{"d_model": 384, "n_kv_head": 1, "d_mlp": 1536, "activation": "gelu", "norm": "layernorm", "positions": "rope", "bias": "none", "tie_embeddings": true, "init": "orth", "lr_head": 0.00438, "schedule": "wsd", "decay_shape": "linear", "batch_tokens": 65536, "train_tokens": 496600000}
Each number is 128 + 32 x the weight over its row's rms, rounded and kept within 0 to 255. Layers, rows and columns count from 0. Numbers have three digits each. The size before them is the row's rms in percent of the matrix's.

# layer 9 MLP down (transposed), 1536x384, rms 0.136, rows 28-134, columns 192-255
106:106183006133120138101127051124122134084117137111213158086119115166101186089130089140127095121122141105143112144162136148089144093126137189107071099188160110124174173096170092126132169181109143
116:126131175177102150139146146126171130141125133130150159144148161152133141080144079130101089128142144121132124141105145109125108184189119142141109089096187142110137129175190131177117109121159131
100:096120082167119135109148091104113125172122049153139091130097157160102169176124121141149121165183104164136107100173201146086138113105152146148170122141096103096122163084152101124178096098143119
097:135138189111097179117191155172133114126170074187126152121083107107089141114111052081108133165121128149090118147091129105133107126186170120089125163145143138188052153119123137147121073075141123
103:140134233090127149159084121192075077083127118111098169144171151136194097151138144161101123154108184168128111087092141128133119142167092161136183110102140048179147133154102120145139111120145121
105:146156126088161093150126188113130058156122143086104073125147134063157100158149114164144178135120150106132131129132100157119114160129171121092143114151123081097151101115136107111134081098058168
087:073114072176123152147128158127151152148114133103108138110106091172146137110191136144163137163115094126140136105126182071151133083134133091152118097141071124170116156153095107181126075123113173
103:146135153164111118080187150074120076098063157111111172109118173141121125153144039085151196105066095165125031121158133191124085142120126167152109104161102135106095143112145183152131144179062159
099:123181132109108165085112161119083102080127126114167126146042100132122131134145065178112134135188136087113126162151108164142116186095165159153170089135144145140141103099105114131120138151147100
091:134106117087144137154139138072139130102159110172165141173117110104119099090161147168124138127168067096157115116169189094116190141149098133187179078172123109122071086106104102187118148091099160
104:169067044140101128129202143068129140164173132147080134093125147135112111130091193114173114122106110096161171151143150194111167107165140112150183144139067085118061123121073141115108075159144159
100:091083098109096122138121162158099085154111112147147176144104131160123159143070144146227149138090110111102126068123168144118132132137122148141175100104083136153129122155143155171168144134160106
096:119124106101137143148115106174108161181121104115117086147136171115139172114125045127154121109145091127184103100175192173229104075144134103191106131085112116116091156157094139181163138168110118
091:144175114161068140113166135133085130069105152138115103086086057196096100051104178140086119136112078106143165164171087175089131101162159157158176133152140068090128162128165178170152152152155081
088:115134122099080143138207183096125082147235133165128186152105073095128168081156132115150111144157147089131185096111162104110140124120130127070176074118092113124096146181075063130084126142146138
113:115125047109119188199145147141085153149114139138128119115146184092136098150026150119111091152122129125180131168169107119126061156117127148217129124060125114141144128150161118109197163196094185
101:111078143150069153186108091114148121183093184050163135093105142138116136081072178164099131104109114172175099110118209169137132085152101128134115153161123144172038144162161102076106122165070118
099:090128108128077159103151156068067150163153080088123127155107095152177172212125109123148140107127087120101171102117126153195147165135169070090138062050152112113121147105128146173127124121115131
095:105145168111151150123114114118143121158126135139165111167124161137140159143134076129127161100109110096123154178090110134126155128105043167138150150153117150144127118148125155150150066089133144
105:128137146114071092149091167133165137102117101126145093129171132148073109061115158100081155123072139147118133137143165091100184102100064072207173117094070103183108151137092090125117174136146086
106:150093079129084122117097143106113162077155132163162113091103132167168140088122097121056146127119101128164133149142140153123051121065148115129089101128132125142069114152095111111081137152142120
102:134141150157117090140126158133116156155143054101066145124162102107162129114182158125094087168106144055119168061149167105113138105111088075107105139122122163117160168114121129089084099100144070
096:090096203084146093196132125115170162106116088084158134121140120148092030146087138111111138168106083145130154143140124145140178123103084182103172127163091083120118102091158116074125152174147092
096:223143182053125104167124138135114104151180187103069095166117120074082194129114138113109141163154103122095081109138087132163094106171161066144166146133125081146109133099126134142156175085085112
102:136141136131081125138127161147151144116213089123185143083095175169134113110206108140110113119161164161163135171117130116133138131183158117133139132071088150123120106066119105180085083072163067
096:095127144155110115144148096127117161109121086150130092139132119118131153148093169164132105146158113139167114195132148141115141071162112106129194122071163169140090115167075163143130148117119095
096:191120215194134105191114154110151102146153143116150128085118118149094148066118181102137185130167114085061142050131078095097131120118156114086160155111088180099092147112136147086086110166195159
102:125053147166158110173203133147150106106099120086147113146118141130133093111104102123153128133132100162112120090154110095185081199090127130093138103141100175121124166152166150092095101148198095
085:147066130119110113118158071145148138110182167137212167097126097146140146118159155133081176160070082137099104073194112067110091153114106138172152122113088080099075089129159148105131119149132105
097:175121133150109125128130137066142155103106111172179149165107121114114155125192183177091072117128147117105119160164143043089165092114180141168074115124137119124110163105093122147130135114096115
096:131158145095151204107103075071133108157064133085133153084138104192097122150123095151085121129130119124140136127162112096130145135203115130098137120134127132170132129115107151088105134106176131
091:113153125140141103143075110209115078157187078126061124093082156099138186090115153135104111156145052168132102112162080113158099097126175137190156119164080140082138134141133169158109130098100099
093:125103143102158075165097169104160131177124127180106135124096133136168146092132162168113075107092123150165162103133164115081144080109138165128110132190086139101099110201134146155068183190125079
105:123103100156144119255087090130194097087168134089130184175103090097087163131154125144121136155119117067130071108094149083088108150201126117140142137059153088101166107177081164117086138072106049
101:192070178136151162153129129150151111121116150078151171134112125080137073180128180153153103114112100181092077162174169113093144093164170046169115141141106154159127089140113129064098094085114184
096:129134160157112174101124096144168144152094135129061075115093086122133202144094190160120130095128177119127183098141098173127076167137103057126140123160109087090148163090126089133144103114102126
102:152111189123122158106120175090163156212109144142061143133144106131128151116163202165097205140107033157155124160141095165180089086094175142114115157080159175123166133105112115089202175173106140
111:104204187122125109148127080136126106102102153154119070107141120122138127174136149106149141161119107103081126136107148162151153149209141108140152156160161115155097135133131124111118121130040137
100:092081178143120154130081159125110152160124143125191109115112118090140103129165147114129151054129116150106107167098118077098164135116127124115112182185154162143129132123135099090129139066132128
100:175137137129148140137170140123116114090149082104075158089128165058118086156150140135202120151109145052128124170118073102103130131202158085144152174137179123213107113118090106116129153171118127
097:112205138201132140166094159093157129133149175110088181127066119147103132144122192170167135171150143147156114129080148117116228178148169134177111106086105109122115141058112137105148175124138060
098:104121062117089129105137163135088099067118140144131087146119110148124129165132170120095102119097123074100118097156106189185139124132105091108134150116067148112145085176118111088138187166123152
102:189139154147140104065103095160141122109119147098158145153108104175120125173090105115161099162089157165099139116145167136092160087098171176170179137135110100111138154180092115164150124100115153
122:140064087091139129060172100155101141183112162113153169075160160156152125165125133172098128145128058175155143076124111117156109180162115125129118078084095129118159135105124116090086089122129111
095:149120105112137120104154095113164153099148138059170087084103106138122075153088109138172119109149109135145148123139136137124126140107175078132062093123129168144190106118051104107110118152175138
091:161102139121176134122126113075122133114164091061123140128141155109118136143120090073133105147146142127155148105153167149167123132128132125127163119173145134071120090117185114158054118055128117
097:103109186147115157203101117094182137142147142150077131168069130164141105185110124181146115137111102099102103141175163123117143132136080097172131102122103151158089064183134095158147169136107122
100:165079123132069139082116115077120175128125104127115177123104125087077111103192094090202163161112163106113113200147105148096054126126089074148123049138097113111157163185150093093122113150143123
096:103135106113184143136091145096177079138170100094141183161161166108144110119159157152116146151106140139153160141137153144083153148126139062108151112145152064077114131130129152084118098149159116
104:104144137139084117099144091108068114110079148110138173130144093183108128112116140098152130078125090128112097102119139148088134129096110067118115109120134053118154191064103082164127144175098096
088:101127078130155208131105111152113185096128069175119148156090157089081054125115145087108178149164122133142116132076114102093189183137131120125181130160079111164094164158119130106135106114116126
095:160204099134124112176094171161139131122156068060129096131076196134141156101155112103131096171096139118061135189125126141090133053095090206137128143084092077126117091120158113139140092138117173
088:090092202124133129077166134131170087119151059129114168121124074147127151176122206094061129174138147145172117082084192144129169155085129130206190151127144107143079153135094136100140125095144120
101:085152174159087122185144112112109067123197107155110079143086079142118103152083160117107160131107159108146137148108088137101145122147135126131133073123147113061101120168149164168118136053159200
089:089107088129089161186151065114096117178162131080134138168105090137137108105141133093174142160191103153119146046174112146122122149145121121110116124120145143149118145080131112139108124160127037
092:109178144111123107101152175139112069096109102137125133162136057167138118121062121150123154082147177109136160145096135116203119076149141158138147110128130111172104099090132169135151091084134140
095:094129167171146143149182153108043143121184115136105205173141150095146182105093104120148130197126064109169079095151163121144144135111136129140140163134119123111143171166153169035099149124140126
099:160131163149154113132147140126130089125111088086175129158147154137126108121103161128148138171112136111022097124093112184099106141126113069148121191150225105116160159132199116064162122136154143
106:108129148121139124076150153116132106108109149056081126097119128202118125089142112116098152169093136146171101133051093108132119171133127140082124073128138065162091084097121134110142134146145098
102:092127132173087146054188115165115084157151076160133112142161102092162126177079112115114099073121118117125122143095148222123181156171158111160162142129145119117140092162152124192128101107134138
094:104113157102121125146110152145147111114092095146103110145082135157181133232175143146127137106119122157138104157105067099120117127128115119137146079137082126092122083108071155075119121092102174
092:178102075132143128141094085139114111177140132137095162141131178147073101106106098102215156121147157116133096130098091140177136112120082119156152114220078161079162173208099175157109155160201148
094:130099123080122156170120083141200109090157132133131114123143143175132130134110095105131129118115218166131176068125141091162137078156108140149141137093138184155145141153135128088124120145077127
099:174089170159169097097053141102146087117096091117135070202148134141091144167111130120091196121109051173137102150179110092187137087116167129075147183080077092179165053091124082178094113149170117
098:101071107138098142117146139138164105039125180140111168137169162085119205144150168115190176126178122181120077172109147105147135091128104135133120089134123165201118100091133140118164134170156145
100:158111116075142165162127063155234106134120128083189173122162179121111117097155094144157118127109096139163130161141144129067064125154157063084188112136077179149123139118080122106109117132088132
106:130141179126118122199118109117177161139154119135106131108108103128087101167118140115119158115157124112120129131180169085142114169084132074095158164135104070143115108112125115145093172106128105
102:116097132100085141125110133120095129095131143177112122115119152088110113110128106141111139124099108144135113136124075183136135108102188150116057088075052107105072151152098151120101158149132123
099:119056115129146166123189114151079140153159113096099130098132122093151153129139062165120118106098133070142216101098124167102117149147155089141091096092090202103070119086121104176148113131158156
088:173060140140106155133162133126096119114133126111134147150103114125146058113146102135125114135138099174075133081171101148148134148110070103092165084197115056111162129153108161097200126153149179
106:200154098121157064143133122111173132154155151186154129165153106127149071152195147104101132147127193174153088141156173107143060139178156080121057100099087133092141081122111072156103123127101189
098:148126106150180142167096110162146119113145122088207105118117163173132217065105231154137126174129103125106075108116158090200091160146100131196118168124131104107130142167137156157177076097115112
099:137097106105158064082105205119068097175094134093125112149168104145108095143130160187100146157110109117128133090131118115183153080113097131118094158071156211137134126132149114109106090187169094
101:134117146120110092140166121123132165151102157205182147102119130080127120115131123153065122161113111059140114121123145102106034115138182059124051086174120159099115121100148118083125151131140134
079:158107201163126120159119157179179054131159122121118130127081196161168187234133118071120154091166123083165113155121189149109115127167128109131143137169117118167144064160149147159131125139103134
098:141163133095122109092146089136164119168131137143098132097115162043121118097098116115077117127156215174141124145111117133094118093129133111128132107180125051105142159103171177098141127149123094
104:102123035144133117187127142062140153138111021142096105145128134143159097155167075126116057146138091168149133109175136143081186142099102148090125130074120128128233124171162154117119159134089144
095:168117149124138142129110127091132143129152113134136152084164116121064076068144132131091165148109073085127159091107164137144137159161135179062157132071103151116139151165114140086145133089113160
108:141116007108131132120106101120187131169129060112149107094121177115161119141173142107094158154101097160121117136128182180089140120118075084097128140133154109201125105110081088163132073135109155
097:146145095131088114114057127167103138123090225100091116061110167114159086165103159090104177093158192176125134089120149091125076133113104140098169150117147146124156144137175134114136113145154127
100:068165117136135168144179086119137107126127102086152128158099120211133104109078090140095128070099141149075135091115132159118108095104131118112143100109172151140142160101171102120111165141104124
112:123161143100123138120131116066122079106178137171111125102131123098131112102110164092162129094053179120131143091168075132092121140163126128076139134159135086087130131137137159059140158110144108
092:164137204059140189094116072150083124149130125078135094110126160096167115088166144114152180178100131121096170149115159112142116115074105132168151169115159072162121095076124098150131124089102130
099:125129124097110120167132105147142169110141123148064085124113120154109116116158129115150128241169100165126082137172156133089125113142101111189227104087130112101108115107215117104126087142161129
102:108106132101082115109135112086119145177081181095115151114100151129159159150129077126152081130092093232104085157114123176118092173164130126113160083064148062173152173113123124127178104139164100
108:071093149155129121141170129114128091126118143145118131173137102081100107110148149151178107108135141117103067111147116163111125132126119141137123140166175167101122118147132128169115115125139113
098:060138052167162114188153070076150179125156137172151104134128112196174113147163113113147193191160072154125178123107198125126140139150117147062185127152087151120110179166097152116127147107036112
108:151166160187121159157083165106109107147170131123144101106126087106105111145177175128090160103202160146148114128092075095120114088095179125135155156055092169134120100124109067140171134133146106
097:173146108173096121161090071105102141115154102153114158155078100114044141139158096166164145145141111152115075150103101125140150129154081082102098164133127136100104169148124183101102092074146110
097:167173119102129116137155184081096133172091086064130126137192128175086132116129144132157091130152131154159159119189127193108104090137159138145139164156149170123090081133165134119131155102177147
089:092134107150141122085188133156151117172099074108071148116131153146062158160129090116150095113115121088144119143113060113144161091090066080161097147183153164101080147164125132118165140119168170
095:207095086137082054135177178141115167145108136127064156101106138129126203116071131178149143118165138128142124133132039138139124126179089189155131084113157136138136118169116114087186154119145107
093:135074168133109139064141118153157148141114135172174144148128190076094081098118135109140070123133139120110076115116135118125143130157170101125084132089133125141107141140097123110069112120130086
094:105137076105153123147134103109068134113164128130087128123118141124129143086133098137132160153110088083128122115136084128114130107054126113185131133114138079128103110073125143173133105144095127
106:199153160125136139132083164107152089136119114177176142036115146104083092141177122111143134079122172179071142168114161140133135109163167140088137013101169080161168169065154120123120121186188098
090:115137169148160187099127026146199156110136154093149066106141120078124124082179162085127126148095112147094076143146089091165131145146098127183158107138140121205115088144165139135058130115069118
090:143141186219116125122156139159151106113138168145185144162167145099095058108115133077183093115126135121163135101131161116154112099131167104096075111126085106148128126136136139164070095160110108
110:171137107137137161102163115153103166123094188144114101170157148112142153152078106084046161126131089126172163099143104150131116160134144125104131092099096164164146027168130147127167099129137105
112:143153183160158129141104099173179119073198103192159132099060103090164139097126149167111155173147112138101144151120128108143101158134148142153101118097101152158227096139140115176150135153157143
091:175194175123103105108126134137141087146151058150149162179148081125173135122158117063143115141157138085138113102173136156128087125197101097112119061105170145145101093097078115087157125120148162
093:119139156121112148174075135185076171136067082132114184109170123184148148129140123108097124103133167108125136136121093112188137154083164111147132075093054119185111146120143126113192139101195136
105:045114076160171121119111146133054128182126097126087120137140107131139140170129086172120104185135140109179182123147145118078174136144135125163106105070009089097149149115080093112153066102162114
104:108077103087087132111127129113165112138119115187147102145130019121125143093148125168109148127114105143132134131170124137134124140094119181132116119143106070116101130076084128109136158154155142
096:115134206118111143099159101107174168093169118107151157138137149174137151126112109157123128091114102145154104064100156112131190123113116103102137089124102102144147199131145151128085109126157139
090:141134164125146194140182118081129175062110156136195118106100172083156062122147100159133096117155120135124125106121142087120080150114186117173097144101185107136177124095075079086152133131069144
105:071180202163129150144132123123115148101120137165194090160177136076112114115178136152154099102119127163105102149186155137125140070146086137102094187113141128166133191106096103120197143166121092
118:179128110158152141103141153150119122121138162128106089107117112132118096156091168126117186123073099133112137164074169139098147139078150163103130117128155107132111114094123095116131139158101127
# layer 9 MLP up, 1536x384, rms 0.248, rows 29-135, columns 192-255
105:119118126097103106172128109084178090144113143133106096121153110164111133151099148125174058078166113175125097143132161083092147049159134149110118112103114167177143110104159161149061098144147171
108:107151112127137080143105086195143144167184108105171123146186111091151129098115117142170177107071174087116138177145123119150117146163095119079111154161134136142152129138141150137055173143078172
094:168124098163043107119052094107155118103084195082129114095197204134166067109099105103127129152151140122120184090097139127113067101069110094114141166117121056095127062130125110124165125185137166
100:112126076142154150169103168148100155118135169061163160064160062113125122139159124143177150124196166164119076192122101107121138110181144132169122128078134081098164169074111101166158155079092116
099:086118111147147085108118177158123172180115108157122145145098088132126189126060126131138054136135094121165155145119147186127055128156049067124145141140166144162122166174152152138089105138167091
091:131146073166153177152144056189144146087117131183083107119134101060148086087143178132076161121149137135185145113183193099083168104106106118088117140121085127170120182144148130155191145104131105
103:132143097187084190123170146123153107131125097113141137138097139144126107087146145112078154125110113084114115096104122154091106133155139144133175187211129153091099124137173162142078095189142117
102:126131141057112156118086092129152108079044100107127096125112134098111103135095125105102124156117126134130100101099124069137131119115121060073101199104125150073154121118138134102180142157121094
093:102172124181117136178114097103135150117144178156144125150134104083101082168049119147129051142128107097087177170142117118047099145108129135150164083124179101145092110126073118171120123084122126
103:146103091186166172180139149151110101074090137125126058164129134129113127100173098178172127100135112130146201107141143133163135135127069166123099067159114123126111148152170114111060128138147111
097:120179199094092105104102116127082123184153200121123106112141136108143077107149089148094150162166152098160113141101139064178156151188130179110115101130109129111146148144129157100048172151170138
097:127103138154169129144165102098114099072123138111098135061106133081175147192103111140091084146129128179125098129124117113116112099131161163085135117087203111156137135110155168105142127071172165
092:119124128114129114093087162139113121128111139130142066119135126079126092100169106091116132060098113169146173092125126173175120142103104142133120110133109152072107115118149129099136130117134117
086:161112057225084189118170099157119217093143107125116140127119115184162125131120110097109047150132095126091138100159155142182169108076114038122146116133105137154115147118110207100182147099137112
109:128169068093136108141129095204145084130093088117111199158147139117117113096135120165067135092077175117091165130159172074123114104095119108095112120120140159083142140078096156131088164117232153
099:148153159155131162047112149162099152151124154098124072107183151073112126138112145092131133165104158151070144062149151153082170157073164171166121098086097070151123127091085088221123140084135137
096:142103113129081157169097163114134075093180074154134046090167182118089036202142086130142084139110144123104159167128227094097171169119120138094106143164082133109117081121134130088103103131141172
095:152151171183086202066118102134123091129115132122144083100136143112096136096069154117176155116180140198150192102091100087095127161134151162167119104149184093094136139137161119175136126183172125
107:112075168135118161138166144179123123136117166121123153112121083095122143090185128183115131058154142133067141120189137156152104096100180095130165116138129147112182076172129088151132143128142150
107:057124141077166071105101069162099069107076155174122114124129123135112186110164094082156145116061123130122095126185078158119113156158059098100157107108100103103151143141172183126177139088177116
098:103072113114134157144121136138092144187139201132113179115115132104129147102096116131204062077128169054170091134186118123121150140165082055091163131151111109128156144152113065144108055140159132
097:121142158183079099176100082115157100129133110151130122149175074048160170097124121137111140182120161096096130104112132131136132140178191106115095172124123141115152113100127119089149162136084184
095:151164080147137140107114118181127131199106185090108088137117111133113189119090096125157144160115123132104072132116091144152119120100070142118182139124104116140167082110121120186136111105139095
099:144154144138068116150128128143171171124137140126143092099111154152189143200107099130138092133087181107132139149162151209181129095111122091139157120156145113167122135092184142126102149091091098
097:048189117129137123104112123168096136076141178089132121111121169101003112096139122082107097153156181154161103096162158186065125137141063119105118062177118169118149190133146154140122100154075141
100:099166109117086145151175142134182143119130157153105137161124124179087142099141054168149111111099105169197102092149117144125147115123122120186103075079108139070183146146159091186139135120094178
105:114163198055132139139077091117117106115151138149099103094107161073070147146107163128113100127162194121124183168114119158111142138192108171079095173146187164120058119092109140125105178161073166
092:116139136135111103130148200124099085162116150140076180147131148129160172206104155150128122191075142098164162120110187155093113211117136152090158172106109144160092141190151088156084110148107177
103:099144134201112165160197147144122129104140132123169111143097175165127107105129138173101161112152155075115084110138124075101156072067197164152099086148120120134154145158152086131074123202130178
098:136124142176054125148153167161144082097114193075157085108092087088149137087099140100089190110040187170153143125123163088137136142109148140124126160175123129113098160103135124117126175144070149
095:105133096089126131166109140084108191098153120111165147112099103116155091158107120207140171133145143100141111082141158175115184109118106134158148131108108105183076113081135152133124169073181064
100:095099135139122061164107097121088146111128127164152172113109170148076137146205116134106089088139173125137144163125118108097101163154142184125129085084171132151173162135173104085121114083152132
097:145079154123169133153135152196187131135082132117119176156136131095122198155177101106133158156158186105102085178130167088092082119130180103131075085048109179117129159113164150130161061047122084
101:162173170115065080158154092128134159157146128116094109157097146093112165087198119173162145131122115096190147195134148067066138145147154131109187161119153139157131136102129104120137105151166139
099:155155146121075113125167125171136125063172112166100126166209122109095115195065103121127138143142166136107089184162162101168108122125112057109132114085110049110185125134149187129144172091163184
097:109140154124070134133085116107113149111109157135133136107154141178136114126099147112065190106089163136123071090159097103153140126057107144056158130155126174073085078130151145102160158172114147
109:161173130118119083083119095130103128108201118082113142139131096197116174119167088109131112120090130146142156114091123075141142093203167158106127149074127160139144108104143089137135140109144111
107:169156157198140122083093099163148155116158088156131124142129117149145175124131121137158173104086120112175156154113083139130137070133183154140196076127101171139147138196128148089114169132134087
095:093103184120128156162089104111189084140167101142154143163144174167156166126112076091095122115145143146146115179110105106155136061145194072114143083123183116132191122163140161151132155071205154
104:169132105119152131091105126162132111113075129166133147168201136132133141151100135150095107136123124114085187067132153099121109138124127120155150183158152144165109092138146136168116152146142178
093:104137105134125160116149133146149172099132123121153116066120122145084134171089121120159106086108180151138158084134136145109133114117127095158164113174144139066166107050211192114102137120131155
099:158025118170140098125097124138181111106153142103124146112120150122064127087153123124087162057141156092156132087096068141146078115109152181151079116137129090146152192165129108150101079171137124
109:180165153079119102116107077143173125150120177095117086135222070150173151152095150120092113160089104177106091132094089120147148101100096081087149101131097136164106122091139131130117158116145094
097:125113120132174090066128106148156158127132176126160160080112101185082138131120139094110106175139108061192163194159125160094192149142126152078117131084134067185142113132160193178100123141117091
089:130181129092090106125067082154101168124151140150123089124067156110116085080109100177108140115153128136128081165109135123145118170072117097116162151160132139138082112129105078148144114095181148
097:103156089172146070125192115178121132121176083109105125131106157128162105125101121107107119153094113116142106099164123171148136151137151096166095070167103155166111117134117114104150134194127121
099:123147125120140136109155146136144129093102116105125147067140124133111184154087110126111149050113157065092169145149096143099138183074109149131086093120132104164171091130130135139080135152095123
097:132105165134093116096123142094148100071111094108161120162132137134142165164153150143135133091076137146086073158130121116171106093114129111140130145118045105172119105086107159096142117134162114
103:083124136148135131088142126190092144120115164105130080126171142066138109125117138132146159179127155195065102162128117214121143090131118143105128144116125103184139102158113131189148135118112172
088:168127167153139102118083115175074124114130136111101111087101127151123091108125112092188052145107117129118189130177158083093079179115047129088123133082118167109141111096136119117123107101151097
104:084108165092126177124151058103180174145079151127156137117130095071156197138125120171110115096193116122133136155109128177219139110109117083075151092153101130111122155129082106128101158106192100
088:172128146151167088141183090130114147136176175072126106136128115143123114166132168125108178072118157107156181182063112143103146181082154202114173096109135104105121176186191158113140133137139165
099:151150113127150135130108141138169145109111125103154103135133075153115125188123086080079093129099126144080174126160136124110100100117120104138089138109168123164107183171111062126128131102145083
094:088101149110090199173169143126188155097114158138143204196147102121094137230112117173162137111204076123152110150092064158065066138140120153121125146065054154137134126139145142111121159178167070
098:084125078148125085083136164150128114115114177133168205090160122106126152128118124129137082136174141125145098165100130125146134124088157103197102163143086147059114143138162195161095141090144129
096:093117127131185108172173143159134178164101115119158125097068137163084120140186106090146103132131157177069127095167105126135115117144217133125145080108102141126117085120140167135164151135122112
098:094114093144141139165108101101182118135135160162157131085119145103070102182158080149149150159153105142125112137190183100141139116124150145133092082119119146195125134161114158094125162148172126
104:103152124121157128145172129142136075120069157124161116130116120101165150097099141155136162108158102150056159163113107082177178180160170095130139076091144158132155203116097146105133091183146127
103:077087127170141154136124116141113130161106121119180086097126101091149120090127133163153152090152125148161144145121208224164112158109185093093127052107163092103100161140153105186122114077134178
096:129113133192119142140070071106117125195101048113131149072134087056120185108116122163097123072138129106192117115161141147140114138156150135140131141140083112130140156130108192126127107086081128
099:099107093148091098120174107117077162123141147138193158165166094133175127148123090138100143142120124144093160145133127159101137123186116168135142090112132167095081139123184146150153132112123111
105:131120131139128129109161144079099089138138181097215122137144181098154191106192073192145111152154169088120070169113113112118132169115151168145128140110094130165065125082141066148099096169098130
099:091085165197115110127079103148091119071127063110119081102130122177117190100097122137077158153160122157197128168085045104114056073128166082125166155067136065127169095085080047131190143077180125
100:141144160133139158135139113108119179134174116139157146172134105151110136083145101073077145154063087100157156149099122062116168126157058186198128142109161165128077164121173151126134106119152080
107:096099134101116056148184118140088145141145086116162178116069122147144171108127106112067104141120111142156112157133157111121105113217145120115082139192116130115089129179152134136124167139127126
099:138103166093177175127144154150126127115153117191134161138098122140053127117137116125145139068123052101164119135135199195163138154124197187134123089111130147106100144089100097106068093144146140
099:127125068169143150158122108173125140126163161078154145150085098152106115121112126151093089192075127098081110194118105128115088102148112138070178148065082164213152031154118111149099168124186099
095:128066105118129130158122175160125119123115124169180078145192146184136125186101171134098129135134143171169105183120165120130124126110079080124138118156147101148152108132161123154125124142186132
090:110121136138180062114134051104166113116133110175171178138116125076147141107070123146132147094169165125135128098088108156169113102170161165117124128122124144146100196125095104099133158108084075
108:138151068138133126135117137139175134173126151114241142116126145077111125089169139122093103171143122108143092139154144079143145078105188155147157111103145122079090123126101148107085172154120178
110:175159108149086172115121160120140147125112150123115139103120173173103140046113133158091111161115149170182144150112194175122072158098145190119124143132154127097156149106105147128096125156139148
104:105089085153162141083158206141182099118125106152170190142096139131147206163118149175104159129146120119165132081169131076076136124124135179143139093094128145131088121114107109130165103198099127
095:149192206147165162093125120132125173139082138104111131086114137085198094121083122133107127145158079124099157169082132158135127226114052107143127127140053163168139156125173090163100147108142139
084:137094154198120128119091070103172132082137172137121125060113065111166109123079137121116087153101126140176146164100090112098222094102133164112051138113163146086108180130141146128133137218118168
097:111142097107156121162140161151149125075135101147089122193140095091151137145067151145124142159086195079154130103156130085160140154138114087160109074098115095083098113148112106097119143145102108
098:182119105158121158088131098163130134100122140111112198157107128119148147154134153148128085140065100117152100189122135102169112180120148164117050095140163137105071105163146129077154147167180089
098:123159105133111160090139123151125131121132121149234111138131144077166136085073162167129107148141097096070114171145135116115100131117104107117142129125093145096127119102090059114079094131094119
104:168146087115075077135154123093171135138164094146178146166101098137063120051160130201095121143114079165169145136174122099100140137125095114087089155147140172138183155135109109151107169148131126
100:121136081114127136134141162132162188085135125157066147114131167093089145105162100100124113130061148096059148111184184096117153104130150105122142133104151101106171190140169138098179150110095165
099:108146150169082193122036109190157108137089070141118143171129067114139151072135182046120170074102171144121109129092136086104083125212130151125128055125109125147119127119143099185175154086145135
111:130120142159201100156147127094158130124167195108176152130132139184140182080158120166136091124123134081084112122153119025121171136117143095068181154131116084149122112128130068157163116105105155
093:092095163142118143069124131093124121099155151130177135112151133136138115083121111141121148197124071114157121148105137141097100167098151098133124133154147121046164117179116169140118149093066124
099:150075106091178093151104113160121097104094157094080148197092094136074146089123156153107172146125147137141059144134157134110145118132092101068107100093169143126140160187155103146117152136154127
106:130149149139148111167118126127134191145128211143056101120171178127036129079152147163107129149133109136128185046147141155104165164163171121105156158111164149101127149194146112171130096147148124
113:117133130176155098117156117183164152103157140164161185087109158151100116123082081071122089151172169107158176130163132097123105099144111136126087119095173154157092151104188088149099120097076114
098:139137100113150189080104137118215082127140151159119117198135076139133149085103082128112080108116097092142126157173129149136157163131068125144092117161151076119160103136150123121100159134154107
104:125133130092187088148084127133128107112134137164153165130129115134119133122070135104105148161180105106141132158108136147120128111118173101122107123056183198156173131123201157145131063140121102
099:091106171095124132144189100160167099115150199093102081156153121064120067151136117128060099103164140135136143091110142112116105117134138166125144147169130160155110093171128124144108130162128156
102:148144096108125125105118095130139136141141127163152099134086098072094070165103141097087085124134105077121124118134197117149092168099103166189159112131141159127124154177125144152150097153159114
096:159160167106166143207085158126102123199100153157138183145159074036121119095103138145140123092111176183101101132125170146108127093130139103123138154139127114206080154132176163126090088172141104
097:162192166145087118138145198126138078136101130138147078118153107181173196143123109174131151116103160095141113179123077161140210138161192095161144158135096111183151148127155102121121121120175058
092:124151115099140089097085101057225173126171171141122122100142195156099092106121117100167132073114113160073089114140162088168108095153196146078138179149088127109175131117138122122126209106174184
097:113117185114129116178118107117168091089095112129149078168079141150154167135139111187170125156120119161133103109107151154160119143148167159116139128139112133116108103172151112164107079101142122
108:111192129078095100178106146176133087140178125180176139106140243140050154149157154152131093107131089120136128151136150159198171110115132112133092189157169107149152174119203138105109107154131132
097:063160123125157089135143128100174107157120146129130164107071101085164082154093113152144142056094174124123111146171192170111138097150128131095109103060132079079090112111083101096142146174195116
086:059124080130152108102099130143090039109161106062103088084110127161180127131135133150143145117125128140099142151135150154129153111122100159192130112066150121129109106147111122096170120114146119
103:190128199139155127095093104147176135166113114132146190070135094134112095112105111134171117123122144085081132150127147128128156118137099129147170194122177104089114185118133159183078143113111176
107:113129118144124094139151127159105129123197119067131147133079156124161112157183127156131033207095099110125176146124115156144171096180088140156098131099136130142159136112185156176150129174098118
093:110145176111175125129091137127121142149127161157107114111117059114188178104125129143126127141103160129125160167121097123130155137092153146100135069160129135095144116155095106081153123168148141
090:111153160155138144157145153151104085145155180186153153156085113093183114103142113076118154131150167129065113144128078157170114144111041092152191102191107123092144067106120214161130184081106134
103:119109104147170107138167038101170147084140135123132111082170092187089108144147164126114168147119099133135104177119160117106064130133136115141086092103129128120135206127141136094085114172127148
099:148112148142131085155148104135142083137120099104171133121103120104119150121123156131157101202151086163131180084139135102159173161133176095132042096101152136128118146147152130111172149178142125
102:114103091116115153148175125142146159082147117116204165123135069104109147131103149174124118160083184130131147119151196109112105083099120132098109129143080134158116104075094071135182171181064145
093:147125140097156095085103085168159132132093098142063104148132152031175147126131119102128160167092176138102101153107174183145093123085112111075184131151123113120102170154127062130173139131172080
106:080161111180132172143144178186120104120144142109161138088068106110199179148156147090087123119106126155154155124140144115105120118185173139093131103118144063115144151125150093092074119139123164
107:063122152114147105181088119115119097142113178114138148127099161166167131066167083071104075143093130111097168089160153112107143136121099094123089171098171122169160167105100143141102131075087159
092:167167107129141104130114117113107116099110097113112107103162163164117161134117086099098112185085106137192151159106139150136154084188186139071062138117175099212108200094123188161141110118166131